python train.py --n_layer=10 --d_model=512 --n_head=8 --n_kv_head=8 --head_dim=64 --d_mlp=1344 --vocab_size=32269 --activation="squared_reglu" --norm="rmsnorm" --norm_place="pre" --norm_eps=1e-06 --positions="rope" --rope_base=10000.0 --rope_fraction=0.5 --qk_norm=true --attn_scale=0.125 --bias="none" --tie_embeddings=true --parallel_block=false --extras=["some layers without attention", "local attention windows", "gated attention", "value embeddings", "a smear gate", "learned residual scales", "LayerScale", "capped logits"] --init="uniform" --init_std_qkv=0.0159 --init_std_o=0.00355 --init_std_up=0.0159 --init_std_down=0.00219 --init_out_by_depth=true --optimizer="muon" --lr=0.00321 --lr_mult_down=0.7 --beta1=0.9 --lr_head=0.0243 --warmup_steps=115 --schedule="wsd" --decay_fraction=0.74 --decay_shape="linear" --final_lr_fraction=0.1 --batch_tokens=131072 --seq_len=1024 --doc_mask=true --train_tokens=577100000 --steps=4403 --dataset="wikipedia_en"
Each number is 50 + 10 x the weight over its row's rms, rounded and kept within 0 to 99. Layers, rows and columns count from 0. The size before them is the row's rms in percent of the matrix's.

# layer 6 attention value, 512x512, rms 0.101, rows 277-304, columns 0-127
097:75 49 59 52 59 39 62 47 50 66 45 57 53 36 48 44 55 52 37 59 55 62 45 69 45 39 41 64 72 68 54 56 58 60 56 45 39 45 30 32 40 37 31 51 41 44 46 47 57 48 31 59 66 55 49 45 52 63 69 63 43 46 69 50 65 53 45 56 49 70 45 49 52 61 41 58 54 50 37 66 40 42 43 45 33 50 60 64 39 73 39 44 40 61 49 53 65 59 75 49 51 49 37 49 45 60 50 44 40 56 41 53 55 59 41 28 39 53 45 69 47 49 44 58 44 40 48 57
104:68 37 67 61 50 42 34 66 49 64 52 44 59 61 42 44 57 47 34 36 54 54 46 56 50 46 54 67 53 53 51 47 62 56 39 40 44 46 47 34 47 75 60 59 42 37 47 36 54 42 53 38 38 41 65 47 41 73 47 25 36 35 54 38 38 39 54 38 44 54 70 58 44 54 52 43 46 54 34 44 55 51 48 53 67 37 45 49 37 48 60 34 61 44 58 46 42 48 48 59 53 50 45 52 54 47 43 31 24 46 65 43 33 53 47 47 43 45 50 44 51 48 39 52 43 59 51 43
102:56 47 65 45 47 52 35 56 56 59 62 42 57 43 52 49 43 45 39 56 50 71 60 38 55 47 52 62 48 57 36 56 47 34 60 38 47 57 53 46 64 69 54 38 54 53 61 53 69 44 48 54 49 28 50 60 65 52 37 50 37 61 49 43 46 44 58 51 63 60 55 58 43 36 64 47 48 47 45 44 43 76 64 45 49 63 48 40 51 50 33 52 55 53 46 57 65 50 50 56 48 51 40 68 49 49 62 65 43 46 49 59 44 53 48 38 55 58 56 51 58 53 45 58 54 44 71 51
109:56 43 56 56 66 47 52 46 61 30 60 54 35 50 38 38 55 45 50 33 54 60 49 37 65 58 43 21 56 59 48 40 53 55 49 38 47 59 46 44 40 41 58 46 61 39 40 38 46 64 56 24 50 45 56 53 54 63 50 41 69 55 46 65 50 45 56 67 37 43 56 36 42 53 41 47 56 43 59 58 38 29 43 45 57 50 35 60 61 63 29 61 51 51 39 44 56 37 61 46 47 65 61 48 34 54 52 55 48 59 33 43 52 34 46 65 59 52 55 34 50 41 34 52 47 35 41 57
102:36 53 37 43 58 65 50 49 45 34 61 40 46 39 38 50 71 35 47 64 35 38 46 43 64 37 48 44 52 51 65 58 63 46 75 57 37 37 63 51 40 47 36 42 59 57 42 61 47 55 52 52 50 47 51 42 69 37 59 50 41 47 60 55 33 57 59 47 51 53 57 51 35 57 52 69 60 58 53 60 42 50 48 46 43 60 38 57 57 52 58 53 58 44 49 52 33 34 51 50 50 50 57 41 42 57 49 46 53 42 50 68 56 71 62 49 60 64 56 58 48 44 58 45 35 63 48 70
102:47 35 48 73 44 47 44 46 46 42 53 37 57 52 23 42 43 39 51 46 49 47 50 52 45 44 44 38 70 33 49 51 42 58 54 62 53 53 71 31 68 48 49 61 54 55 66 46 37 50 60 51 39 57 67 39 45 53 51 56 45 47 43 74 35 51 39 53 60 32 57 51 44 36 50 48 63 76 36 40 49 56 33 37 52 48 39 48 54 44 57 54 67 41 41 61 47 57 65 37 43 55 43 52 51 54 47 47 55 57 48 61 52 48 50 44 59 47 49 57 45 63 42 34 40 63 48 44
108:61 35 66 39 47 35 33 53 61 67 52 48 49 50 51 42 76 48 48 55 63 60 63 53 42 62 31 52 58 59 52 44 68 61 54 52 55 43 45 46 66 43 43 55 48 53 35 42 44 47 51 55 38 52 46 34 29 62 40 49 58 41 54 57 73 46 52 32 39 45 42 37 48 53 46 51 58 49 61 58 50 55 66 42 56 58 59 53 32 55 56 50 26 58 45 71 53 61 57 46 48 53 59 47 52 42 54 47 47 45 57 48 56 62 45 42 60 55 48 55 54 47 50 49 49 55 39 40
095:43 31 43 29 57 37 53 56 71 42 68 44 50 49 44 45 47 53 66 50 49 44 63 55 41 60 65 41 51 35 44 44 55 44 60 68 69 41 39 35 56 45 53 43 56 52 37 38 41 31 53 47 52 58 58 62 52 58 62 52 47 44 52 61 74 52 52 54 41 37 54 49 41 49 62 52 60 69 48 56 54 57 58 40 56 50 41 36 36 36 45 55 67 38 45 44 42 45 64 43 46 47 38 49 28 64 55 46 42 46 56 66 44 34 52 53 60 52 29 50 58 69 50 60 42 65 39 44
097:46 51 43 35 54 37 58 63 46 55 53 71 38 70 37 50 46 51 43 40 28 53 69 73 46 34 54 61 43 45 56 45 51 27 47 52 57 45 48 40 48 39 50 51 57 41 46 41 41 53 54 59 36 47 46 57 68 49 55 63 55 54 35 47 55 61 41 52 49 61 54 46 52 25 58 50 69 38 53 55 52 50 46 54 45 59 46 62 39 58 54 44 51 48 49 63 58 28 47 63 39 50 69 55 65 48 35 49 51 30 67 44 69 62 43 50 52 56 41 45 54 59 63 51 67 65 52 46
111:44 64 66 55 41 71 49 39 48 55 72 50 45 46 51 47 49 53 77 46 30 40 35 40 49 61 46 69 36 60 48 53 59 52 47 38 48 50 43 47 72 78 65 56 50 30 30 58 59 54 42 39 45 39 52 46 48 42 61 60 67 46 53 56 55 43 34 36 38 52 75 44 68 38 44 50 45 48 37 56 62 55 47 45 52 60 43 66 60 49 43 54 52 54 44 42 57 63 51 59 41 53 58 56 48 45 55 49 44 84 65 43 53 70 61 52 49 33 46 35 51 62 43 51 57 34 48 61
101:49 48 58 46 45 69 45 48 61 51 66 40 42 42 41 46 50 33 51 48 49 50 48 39 38 38 57 55 51 64 46 57 43 62 47 39 37 56 60 36 67 53 43 51 55 53 52 33 60 71 46 37 41 44 56 23 59 53 61 44 46 42 57 53 55 61 50 63 42 45 65 67 63 51 44 44 61 35 64 56 41 52 47 43 34 52 42 44 59 63 55 48 54 51 49 67 33 48 55 39 51 54 49 56 59 30 47 47 43 40 39 67 48 58 38 46 43 31 27 41 61 69 33 50 51 50 72 42
091:66 55 46 47 41 42 28 60 49 48 42 68 51 50 46 60 57 41 53 41 40 43 54 60 58 58 50 62 53 58 44 37 52 54 51 67 49 48 28 45 52 58 41 57 46 42 48 57 53 49 70 63 40 41 61 52 57 65 39 70 42 42 60 40 40 54 58 47 74 54 41 64 60 64 45 56 58 46 58 46 47 41 72 48 54 42 56 47 53 54 44 36 52 48 47 53 55 60 64 43 46 48 56 61 42 46 51 53 53 38 45 56 48 38 51 57 43 63 65 56 47 47 27 49 54 54 77 49
105:58 57 58 32 55 51 60 45 68 48 48 47 51 45 39 43 55 46 50 40 56 36 50 48 45 56 26 59 56 41 56 47 59 59 52 54 50 42 62 41 44 66 50 42 47 55 35 44 60 60 45 56 54 40 54 45 45 44 43 40 54 45 55 48 53 51 74 62 49 61 57 63 32 43 56 60 65 61 54 46 56 44 45 30 47 63 54 32 38 46 47 51 39 60 42 42 24 49 44 52 54 63 27 32 61 52 46 61 31 42 59 36 53 46 44 37 50 55 54 60 50 65 36 40 56 48 45 47
095:53 64 61 57 46 33 64 49 70 49 52 60 55 77 57 37 42 57 67 39 48 55 62 39 43 52 43 59 55 50 45 56 49 55 73 46 57 43 49 64 48 51 47 49 60 44 56 56 40 52 48 58 47 50 49 32 60 48 33 59 47 49 55 51 50 36 42 63 72 24 34 64 37 64 44 48 63 44 56 51 46 56 50 68 58 49 47 40 42 48 81 63 61 41 51 39 52 51 50 39 42 48 53 53 41 38 67 44 45 58 58 48 50 56 66 64 46 57 51 43 49 55 41 74 64 48 47 26
107:49 63 56 53 37 60 40 63 59 26 60 45 62 38 44 42 46 34 42 43 59 52 33 45 60 40 76 57 43 53 42 36 57 42 56 26 52 51 60 38 53 59 46 56 60 41 27 61 40 46 58 56 34 48 51 65 55 40 76 51 52 54 55 53 61 63 42 59 60 67 44 42 44 58 61 45 43 43 56 59 59 39 39 46 54 64 68 44 46 58 44 52 54 55 50 63 43 47 31 42 41 46 62 53 62 53 57 59 47 55 54 54 55 52 33 74 62 58 46 45 26 53 41 46 52 33 54 45
105:50 60 55 54 57 40 47 49 51 50 57 74 57 54 58 48 40 52 66 40 46 46 54 59 42 43 47 61 49 45 48 61 48 50 73 55 53 45 64 50 51 53 48 29 57 60 56 34 42 49 51 46 49 49 54 52 56 50 50 39 41 63 55 38 24 59 63 51 62 50 47 66 56 39 63 65 38 38 62 51 51 39 32 26 59 47 45 62 49 48 48 31 39 63 52 62 34 28 56 53 64 59 57 49 66 52 58 57 55 47 74 35 48 56 69 39 47 45 46 43 51 64 58 47 62 50 52 62
105:51 46 71 48 48 58 59 35 43 63 38 58 38 38 54 41 42 31 55 58 35 50 35 50 60 30 56 48 41 68 41 55 39 67 64 48 50 55 54 64 45 45 56 55 40 28 43 50 49 60 48 42 49 48 62 41 44 43 52 40 45 47 50 30 48 43 68 64 52 68 45 54 56 41 34 36 56 52 36 42 62 49 42 45 56 57 46 54 53 46 48 44 46 60 55 51 38 53 65 51 43 57 43 36 46 69 44 50 45 60 58 25 49 58 38 59 53 35 50 49 54 51 44 54 52 65 68 53
098:47 55 63 44 31 44 45 42 62 54 44 56 68 50 66 46 47 46 57 63 48 51 45 27 42 38 47 24 53 37 54 58 46 59 38 68 54 39 57 39 63 66 53 52 41 68 33 43 57 55 62 22 50 79 39 51 55 32 48 62 52 33 52 55 46 39 40 68 52 50 54 41 55 55 60 55 56 54 33 58 45 54 56 48 64 64 55 40 53 48 53 48 38 41 46 41 53 39 41 49 44 59 35 36 47 67 62 60 42 47 52 55 56 33 42 46 59 46 45 55 53 53 81 62 36 37 60 60
101:68 60 52 41 72 55 41 68 21 45 57 54 51 62 45 43 40 48 57 36 54 57 56 54 46 49 44 43 60 51 45 29 60 33 53 67 65 57 51 40 41 65 58 69 40 53 50 71 55 64 48 63 72 54 58 62 55 52 50 52 63 61 41 52 49 48 37 58 60 49 71 57 42 33 30 44 45 49 45 23 47 35 57 55 52 61 44 61 34 60 50 52 57 53 66 54 60 40 45 70 35 56 43 58 44 48 44 43 60 29 51 66 54 40 59 39 51 43 46 56 61 44 75 52 44 59 44 24
104:55 62 40 58 48 50 51 48 46 49 45 46 66 40 59 63 66 47 36 47 43 37 56 52 45 40 44 54 65 48 54 52 37 33 29 63 36 67 59 43 45 47 85 58 41 54 55 58 53 49 36 57 43 64 41 51 29 72 38 43 36 74 38 54 41 55 39 32 56 65 45 56 40 44 68 66 40 68 43 41 66 49 44 49 59 49 64 60 37 67 46 39 62 37 59 48 61 48 49 58 52 69 53 40 60 49 47 53 45 53 29 63 56 45 48 62 32 72 49 60 45 39 47 33 31 49 38 53
108:59 51 48 56 49 57 52 59 37 46 36 54 48 41 59 58 53 44 61 73 53 40 52 53 34 78 42 14 54 53 57 40 61 43 36 60 43 51 43 68 42 49 47 51 54 73 41 40 45 41 57 68 53 47 58 57 66 44 46 57 48 44 37 67 61 49 58 61 53 64 55 24 47 51 40 48 51 43 54 52 58 66 53 57 52 54 41 66 38 54 36 39 48 65 36 30 57 49 49 48 45 49 65 42 49 60 51 45 68 57 75 41 44 54 45 50 31 39 54 49 34 42 55 50 61 50 33 49
107:57 51 49 54 38 71 54 43 50 43 46 41 38 50 50 51 60 47 24 44 54 46 54 58 47 50 59 51 47 43 33 26 39 58 43 64 38 56 52 36 62 40 59 61 51 43 42 51 55 49 37 40 49 43 47 66 50 48 63 69 62 42 35 49 44 62 79 48 23 57 58 41 48 60 38 53 52 37 36 36 48 59 56 58 52 37 56 53 40 66 43 71 41 58 53 62 53 45 37 66 39 45 48 56 42 42 44 47 51 47 51 47 52 42 36 45 51 38 48 33 71 51 35 45 66 43 44 48
091:49 52 39 42 47 50 62 46 59 44 51 55 39 25 43 59 41 50 62 43 50 58 69 51 45 70 51 64 40 50 37 41 53 44 53 61 32 47 43 55 59 47 63 37 56 58 48 50 49 63 46 62 45 44 47 55 48 55 45 43 38 44 46 46 61 48 55 45 65 55 53 41 47 37 38 68 41 36 63 47 44 64 34 47 38 67 32 62 38 48 57 54 52 34 59 55 42 52 40 46 46 47 44 43 49 61 55 63 51 60 36 65 58 57 56 78 60 50 46 47 63 61 60 60 45 51 60 58
102:48 52 52 53 68 43 48 49 36 49 42 51 39 67 34 45 41 65 75 57 49 54 44 39 57 33 59 61 25 70 33 35 58 48 61 39 45 54 52 47 56 55 55 50 51 51 62 57 39 33 61 58 50 57 48 56 37 55 64 42 42 34 59 50 57 36 50 45 42 65 46 46 40 44 46 43 67 37 70 47 53 46 56 49 49 53 44 80 51 41 53 52 31 54 30 55 50 55 66 37 41 53 63 66 49 58 56 56 60 55 45 33 45 44 49 69 56 35 44 60 32 39 45 59 51 36 54 41
102:55 40 45 34 63 45 28 55 50 50 62 44 39 39 43 55 29 49 59 38 51 59 48 54 49 51 45 44 45 52 52 56 64 30 46 55 39 53 66 69 55 67 41 63 58 46 44 60 66 42 52 61 50 59 38 59 48 50 48 49 46 46 37 34 57 57 40 52 40 60 54 51 52 60 48 42 57 53 33 38 65 49 50 46 29 53 47 56 48 68 58 37 54 56 59 33 37 62 64 58 31 40 49 53 50 64 48 48 67 55 30 29 68 46 46 52 56 69 58 49 55 32 42 64 49 75 46 59
124:56 63 41 53 43 49 53 38 56 37 44 48 55 53 59 42 63 28 50 46 46 38 62 53 77 46 60 48 44 49 47 60 41 50 49 56 49 64 57 45 51 38 63 35 62 38 49 57 61 41 58 70 47 54 52 48 63 42 33 53 55 56 43 28 42 61 64 59 54 49 49 55 49 67 41 60 51 66 64 40 44 67 49 49 56 54 43 58 60 57 48 52 46 53 51 46 42 68 67 39 39 31 54 52 57 58 47 42 44 55 60 39 35 59 47 62 51 42 56 46 52 46 58 47 47 40 56 23
105:62 49 44 49 49 38 42 42 72 50 65 49 39 45 61 43 56 37 47 56 59 49 53 48 48 54 39 53 43 58 63 60 48 65 43 56 66 54 38 53 60 41 57 50 54 39 48 70 55 58 53 46 59 41 53 55 40 49 55 60 38 67 44 42 52 46 64 46 50 37 44 43 64 62 35 43 54 60 58 46 53 56 61 49 26 57 63 59 46 50 48 34 67 53 48 50 48 58 50 51 58 70 61 53 61 41 37 50 50 64 55 31 53 40 57 47 64 56 45 44 52 36 46 26 62 62 59 67
108:47 42 54 38 45 40 54 54 54 58 41 42 54 59 41 57 50 47 59 49 61 70 44 56 64 45 52 45 69 52 65 54 53 44 52 44 61 45 61 55 55 40 53 53 50 52 49 51 43 49 62 46 62 57 49 56 39 61 45 25 36 48 58 59 55 58 67 44 65 53 58 45 35 58 51 45 58 45 41 74 62 38 51 40 53 66 38 50 46 46 57 64 46 62 68 55 45 53 44 46 62 65 51 71 50 60 41 24 59 49 49 38 57 57 44 33 66 46 63 61 60 43 54 69 48 57 42 69
# layer 6 attention output (transposed), 512x512, rms 0.081, rows 277-303, columns 0-127
106:57 46 60 57 58 37 49 49 55 45 52 42 49 49 53 54 58 62 44 50 51 53 47 78 49 46 40 49 51 40 48 48 46 57 70 36 32 41 54 56 54 42 46 50 45 55 45 55 36 73 64 50 55 53 37 54 39 67 50 48 55 61 57 61 52 52 35 55 51 54 48 59 37 55 57 56 59 57 50 48 39 49 49 43 41 38 57 63 45 65 32 35 48 51 46 55 52 71 74 57 27 39 44 55 52 51 40 39 44 57 34 66 66 45 57 38 45 53 43 59 59 60 29 53 38 27 47 54
106:51 50 35 49 38 48 46 58 53 43 56 58 63 36 50 60 64 23 58 51 68 70 33 42 41 38 45 57 64 46 28 41 72 64 34 52 38 54 54 44 59 49 61 46 48 51 62 52 62 63 52 47 54 31 63 37 21 48 55 42 59 34 58 32 47 39 35 29 57 54 56 47 61 52 52 27 54 46 33 47 59 50 48 43 65 49 52 66 40 51 52 48 59 36 67 49 54 65 55 43 33 55 41 40 44 57 53 71 53 57 54 33 46 54 53 40 61 56 59 35 55 61 62 32 35 38 59 45
116:37 47 57 60 58 38 46 47 57 52 52 38 42 47 49 58 62 55 55 51 53 43 60 54 50 45 57 48 47 45 48 54 59 48 66 58 56 59 48 38 53 48 53 45 42 48 46 44 45 59 52 54 62 35 47 66 40 47 39 52 51 58 56 54 62 48 53 59 45 50 63 47 45 27 50 61 59 45 58 35 31 60 59 56 39 75 65 56 54 38 45 71 52 54 55 52 55 53 52 39 45 57 31 29 57 44 52 43 34 58 46 42 52 49 41 34 54 55 57 59 62 56 61 28 42 50 43 57
112:55 48 46 59 53 65 50 56 41 56 55 37 48 48 41 41 50 48 36 45 56 45 43 51 52 46 41 28 56 54 66 57 59 41 60 43 51 51 57 30 31 57 53 44 56 55 66 46 47 53 45 43 36 54 40 53 33 36 48 39 50 59 54 67 53 49 38 51 46 43 42 38 49 46 42 40 52 51 60 77 43 56 59 50 39 49 51 52 46 53 62 51 64 54 62 36 47 47 58 37 48 57 70 32 66 82 53 63 52 63 41 69 45 49 49 57 54 61 32 40 47 55 38 48 62 45 48 50
106:49 51 74 44 43 66 38 47 52 45 44 36 42 35 51 49 63 51 47 44 47 41 66 69 34 65 50 47 40 55 33 51 58 50 30 50 54 46 56 48 39 48 43 42 46 40 41 53 61 62 51 53 52 49 68 48 63 49 45 48 56 56 59 61 60 49 46 67 57 53 67 50 44 55 53 62 62 31 51 61 41 50 23 40 48 50 28 47 51 72 36 48 45 49 35 43 35 44 46 24 63 56 58 61 43 53 45 36 39 45 30 41 38 50 53 49 57 49 46 61 59 57 45 49 53 33 46 39
109:47 51 56 26 54 54 60 44 56 42 64 48 42 56 37 63 48 56 52 30 37 59 32 49 50 47 52 54 38 39 50 61 49 47 50 48 76 51 44 54 44 45 50 69 66 48 75 32 40 63 41 48 51 47 32 55 27 53 63 35 55 62 41 53 26 63 57 62 51 55 53 54 60 51 30 58 43 53 43 44 38 47 30 61 48 42 31 56 60 34 37 37 46 48 55 53 50 44 49 45 43 42 54 45 67 64 38 64 50 43 60 53 62 44 47 59 56 55 47 49 61 60 41 40 53 66 48 53
112:63 45 42 59 53 47 46 61 53 48 47 59 57 56 68 42 56 33 50 54 51 41 42 60 45 62 54 35 64 58 28 34 68 60 54 66 52 50 48 40 59 56 43 41 40 40 41 49 53 46 42 51 72 55 50 42 58 49 44 42 69 39 51 42 42 50 62 45 47 41 33 70 68 61 54 50 54 69 72 48 64 52 47 48 52 51 47 57 31 46 38 57 31 53 45 57 40 46 57 32 37 53 44 60 34 45 51 61 40 53 54 48 56 60 52 42 47 68 62 50 42 40 43 47 33 44 40 37
106:46 41 47 43 46 43 61 58 42 55 58 57 48 26 47 69 58 49 49 39 67 48 66 35 56 63 45 49 49 48 41 46 67 55 55 37 42 40 47 37 55 64 49 48 47 39 24 50 54 36 52 39 48 53 40 46 66 43 40 50 65 62 55 47 42 46 40 46 45 42 69 62 56 54 30 56 43 59 53 50 53 39 51 44 62 58 55 47 67 42 64 47 42 60 49 47 58 70 58 53 44 44 22 57 58 53 39 36 37 48 50 55 39 24 60 68 57 35 64 41 61 37 69 44 36 57 38 44
104:49 48 52 56 48 38 55 64 42 50 53 51 44 60 56 50 49 56 55 38 71 47 63 47 62 56 50 53 34 42 43 43 66 36 55 47 62 40 51 59 53 41 66 68 35 56 52 52 68 57 72 78 35 54 30 59 52 71 51 57 35 52 60 54 38 53 42 32 53 63 51 36 48 66 45 53 51 45 57 57 53 51 44 37 64 44 55 45 65 61 47 67 48 57 56 62 53 41 57 59 50 52 55 70 54 43 56 33 46 46 56 36 53 50 44 55 67 45 57 55 47 49 43 62 42 52 50 33
115:62 37 56 41 70 59 58 22 46 40 55 58 46 33 38 43 61 47 79 60 50 38 50 41 59 57 45 51 44 59 63 63 34 51 55 32 47 60 60 50 69 58 51 55 51 45 53 50 47 49 58 49 50 43 46 60 37 50 50 49 63 42 50 35 67 39 41 48 42 71 47 55 60 46 23 33 43 60 54 53 46 48 59 57 42 40 54 41 64 33 62 56 47 60 51 32 45 59 38 35 39 46 50 49 37 53 55 52 67 61 36 42 60 48 68 46 53 59 52 53 48 64 35 49 63 55 58 36
105:61 46 60 53 53 54 55 59 53 53 52 61 41 49 64 46 56 40 49 47 54 59 42 43 52 70 39 59 56 44 42 55 66 43 40 52 70 51 62 55 42 48 52 55 57 61 47 38 55 52 55 46 51 39 66 36 48 49 48 52 45 48 67 53 59 43 67 59 57 35 55 64 57 46 55 43 47 31 47 43 38 37 47 35 25 50 61 44 39 54 45 31 59 44 69 53 42 44 42 39 48 43 39 51 40 44 50 43 44 51 50 55 40 28 31 46 33 38 25 52 48 55 33 45 40 51 56 53
099:53 51 55 59 54 46 40 66 35 36 45 55 57 52 48 53 71 45 51 48 50 39 54 67 48 58 53 24 65 48 77 64 55 48 41 50 43 54 41 45 51 56 56 47 67 59 59 54 46 57 48 73 39 49 34 49 46 42 42 45 50 36 42 58 46 30 44 63 36 59 48 52 43 38 44 60 39 43 45 17 41 59 58 46 51 53 59 46 58 45 39 46 53 49 36 52 44 53 39 34 63 48 53 37 65 51 54 45 66 49 45 49 42 56 34 48 51 60 50 39 58 35 41 61 48 55 63 42
114:43 39 45 47 46 59 57 51 47 50 54 26 47 48 50 40 56 44 52 43 55 36 55 60 56 43 48 47 43 40 46 49 49 39 78 40 46 39 58 63 54 45 52 53 48 67 38 43 45 54 44 47 66 39 54 47 61 47 59 45 23 39 52 42 72 35 53 67 45 61 46 47 36 47 69 81 65 56 69 54 30 74 44 48 56 62 45 72 57 34 49 46 43 57 50 61 37 36 45 46 34 55 52 29 65 50 50 60 45 66 41 48 44 46 68 37 60 47 58 33 51 40 43 42 62 44 66 44
106:46 47 53 44 56 48 50 52 67 55 61 53 45 56 51 50 57 60 56 51 50 55 39 58 57 48 38 52 58 43 65 51 58 52 73 44 56 42 45 59 50 57 35 41 69 66 57 48 41 50 54 62 34 58 51 58 53 49 54 44 53 64 46 36 51 67 55 51 37 51 42 53 48 53 42 52 65 60 63 44 49 53 31 52 38 50 46 53 42 50 55 59 42 29 36 51 63 60 54 39 57 62 52 49 45 42 46 59 66 58 58 41 34 39 47 57 46 58 64 59 55 51 60 53 54 60 35 46
112:50 52 48 44 46 47 44 54 52 40 65 53 43 49 39 42 58 47 43 45 65 32 33 32 37 37 37 39 54 39 61 59 61 71 55 68 38 40 38 36 35 42 74 36 53 38 48 40 73 60 49 57 35 43 61 63 34 65 48 43 63 62 50 57 55 78 41 29 60 44 52 55 51 64 59 56 55 60 46 52 32 48 27 59 59 66 50 47 44 45 31 62 52 60 46 52 36 48 39 31 59 44 66 50 59 40 66 55 46 49 46 44 42 65 42 62 61 43 38 55 44 52 44 53 23 56 56 62
110:50 55 58 43 37 57 46 47 48 44 56 72 53 61 60 54 47 56 72 55 47 43 75 58 59 46 73 52 65 58 45 49 41 70 59 50 53 49 57 68 52 61 53 45 40 62 37 53 33 70 59 44 42 43 47 71 33 50 51 63 56 54 50 42 48 42 44 60 41 55 63 49 42 48 35 34 36 45 67 46 49 44 57 54 55 42 47 42 44 59 72 48 46 40 44 63 51 44 58 57 40 42 51 47 43 66 44 45 63 55 59 50 36 41 39 49 63 33 53 54 54 63 37 62 63 33 46 42
113:55 59 67 42 48 62 29 54 50 51 51 63 57 63 53 56 54 58 57 45 46 50 54 50 75 51 47 37 39 66 44 50 45 56 43 38 67 31 58 59 42 49 45 48 41 44 49 37 57 40 59 36 50 51 44 59 66 54 45 44 48 44 35 47 50 40 66 42 38 47 61 44 43 55 63 47 57 61 54 53 61 62 26 31 45 43 44 46 36 60 62 44 50 49 56 56 51 52 67 56 60 60 58 49 50 58 43 33 35 40 51 23 32 56 43 57 71 54 52 44 42 57 50 52 58 41 50 51
106:46 54 59 41 56 59 50 43 45 57 52 56 42 57 61 47 58 63 43 56 47 56 56 54 55 44 54 37 47 41 35 38 48 55 62 75 48 50 43 41 31 52 57 37 57 53 52 59 46 46 44 31 35 54 55 60 65 66 40 54 34 45 44 63 65 57 51 61 35 55 54 39 41 39 61 59 44 45 35 64 37 54 54 42 59 47 45 41 67 53 41 48 49 56 56 51 54 22 64 55 53 65 74 39 50 53 33 58 59 44 62 41 52 48 43 45 46 51 62 47 42 57 39 77 22 62 41 45
118:60 47 52 42 46 57 54 49 61 49 63 42 52 36 51 52 46 57 56 53 37 62 53 66 49 69 59 58 50 47 59 58 46 55 45 52 49 58 65 38 44 42 48 70 51 58 43 60 29 47 47 58 68 50 43 46 47 59 57 56 71 66 58 44 42 48 49 49 43 23 45 38 36 59 35 54 41 48 42 40 47 54 50 51 35 34 63 72 45 41 61 59 42 60 52 60 70 43 41 54 27 59 44 49 59 50 37 55 42 51 60 56 52 60 60 41 49 40 75 51 55 66 38 59 46 37 48 58
108:49 38 37 46 50 59 48 25 55 48 50 49 55 32 56 42 56 50 42 63 50 45 38 55 47 53 39 56 52 58 47 44 46 38 44 45 47 70 64 46 77 54 46 54 34 53 49 63 49 47 58 27 65 49 44 45 41 59 34 55 65 59 52 41 51 57 35 39 59 32 48 48 55 46 40 55 45 34 55 45 58 52 64 61 48 22 44 64 58 70 52 65 62 45 37 67 70 56 39 51 55 56 57 52 47 62 47 59 45 51 53 55 64 66 58 65 33 46 49 42 46 44 48 46 44 45 47 40
113:55 53 46 59 45 63 57 49 56 59 43 31 65 33 56 46 45 71 52 64 65 61 51 46 36 51 45 42 31 38 39 56 37 44 57 49 51 51 55 33 57 42 39 50 67 49 54 46 31 54 45 51 54 58 43 58 52 47 48 49 63 42 47 35 45 60 37 60 45 57 40 36 68 70 33 55 40 54 38 42 58 55 60 24 57 65 55 59 38 42 38 61 45 47 43 58 60 48 56 42 27 52 55 51 41 53 44 57 48 50 86 51 52 56 64 51 54 59 46 56 60 48 55 33 38 54 53 32
113:67 55 51 52 42 54 50 58 48 39 44 51 41 54 43 51 45 27 62 43 64 46 45 56 44 46 48 60 52 39 45 51 45 59 45 72 39 67 50 49 50 45 64 48 37 49 50 50 42 32 27 39 52 44 42 61 57 38 60 44 62 61 57 47 42 52 71 50 42 59 41 41 46 49 62 62 68 67 46 26 68 54 47 61 31 41 40 48 49 62 48 65 33 56 45 58 34 60 44 67 50 52 49 61 54 56 47 44 52 44 52 55 58 52 46 47 64 57 58 61 61 64 43 38 61 45 26 42
104:50 41 40 45 70 42 37 58 56 46 49 42 55 41 47 50 65 48 60 68 57 52 34 68 43 70 51 48 57 55 43 49 54 39 51 51 52 27 50 47 68 39 66 52 63 43 46 51 54 57 49 56 50 62 55 51 49 58 52 38 60 43 46 39 39 42 52 44 55 53 50 55 50 52 45 60 47 57 47 66 38 68 42 42 38 69 36 54 65 56 46 72 50 47 56 39 65 45 32 37 58 33 44 52 41 33 47 57 51 64 44 68 48 71 63 67 51 56 55 45 56 54 54 48 40 53 48 68
110:53 51 47 50 69 39 70 61 45 61 61 42 48 71 54 43 55 52 59 62 56 48 49 59 59 26 57 55 47 52 49 51 37 42 56 48 52 46 47 41 59 51 25 53 56 39 52 50 40 55 50 38 48 64 44 60 40 50 58 53 29 29 43 39 60 47 42 49 44 81 48 38 49 48 46 38 60 39 57 56 67 41 56 35 63 45 51 74 39 37 36 52 47 51 46 63 42 51 57 41 39 40 74 59 55 47 46 50 44 42 40 18 45 43 60 51 55 51 53 46 53 55 41 49 57 43 52 45
111:48 57 58 46 50 52 54 42 69 37 36 55 60 50 60 42 34 57 53 38 39 62 50 38 49 40 62 57 36 49 59 76 60 42 40 48 42 43 43 53 54 34 48 45 58 60 44 51 56 51 35 52 51 39 33 51 46 42 49 57 40 44 49 41 47 52 56 43 48 49 35 42 48 55 55 56 61 65 48 59 43 54 41 45 41 54 53 52 55 47 76 46 65 65 56 42 44 48 63 64 30 51 39 29 39 47 55 43 50 29 42 24 43 53 46 58 57 44 70 57 43 39 46 64 55 52 43 44
128:46 33 56 60 67 58 43 35 47 51 47 41 48 59 53 45 36 48 39 51 47 56 59 34 47 50 57 48 44 47 53 49 54 54 46 41 51 56 30 58 42 52 55 48 58 38 50 63 60 62 55 44 43 51 51 41 62 59 54 48 38 52 59 62 42 44 51 51 42 55 55 51 55 52 55 44 41 50 45 39 56 36 56 55 67 30 53 59 54 57 29 39 63 47 60 55 38 56 63 39 62 42 57 59 53 52 51 60 40 64 46 46 41 69 34 75 41 42 43 30 48 41 40 57 61 53 52 55
109:39 54 48 50 43 37 43 57 72 41 51 45 46 56 39 50 56 46 49 43 39 56 54 84 43 42 41 54 55 46 46 35 64 50 45 59 42 43 42 51 48 51 62 47 50 43 59 67 56 30 61 34 46 58 47 67 40 62 48 65 36 81 51 32 74 49 53 65 40 52 60 50 48 60 49 50 40 56 55 57 37 61 41 43 27 50 47 58 59 42 51 37 65 58 28 55 54 52 51 62 49 57 71 38 60 41 51 61 70 40 52 40 49 43 57 52 59 55 61 54 50 58 28 59 65 33 61 60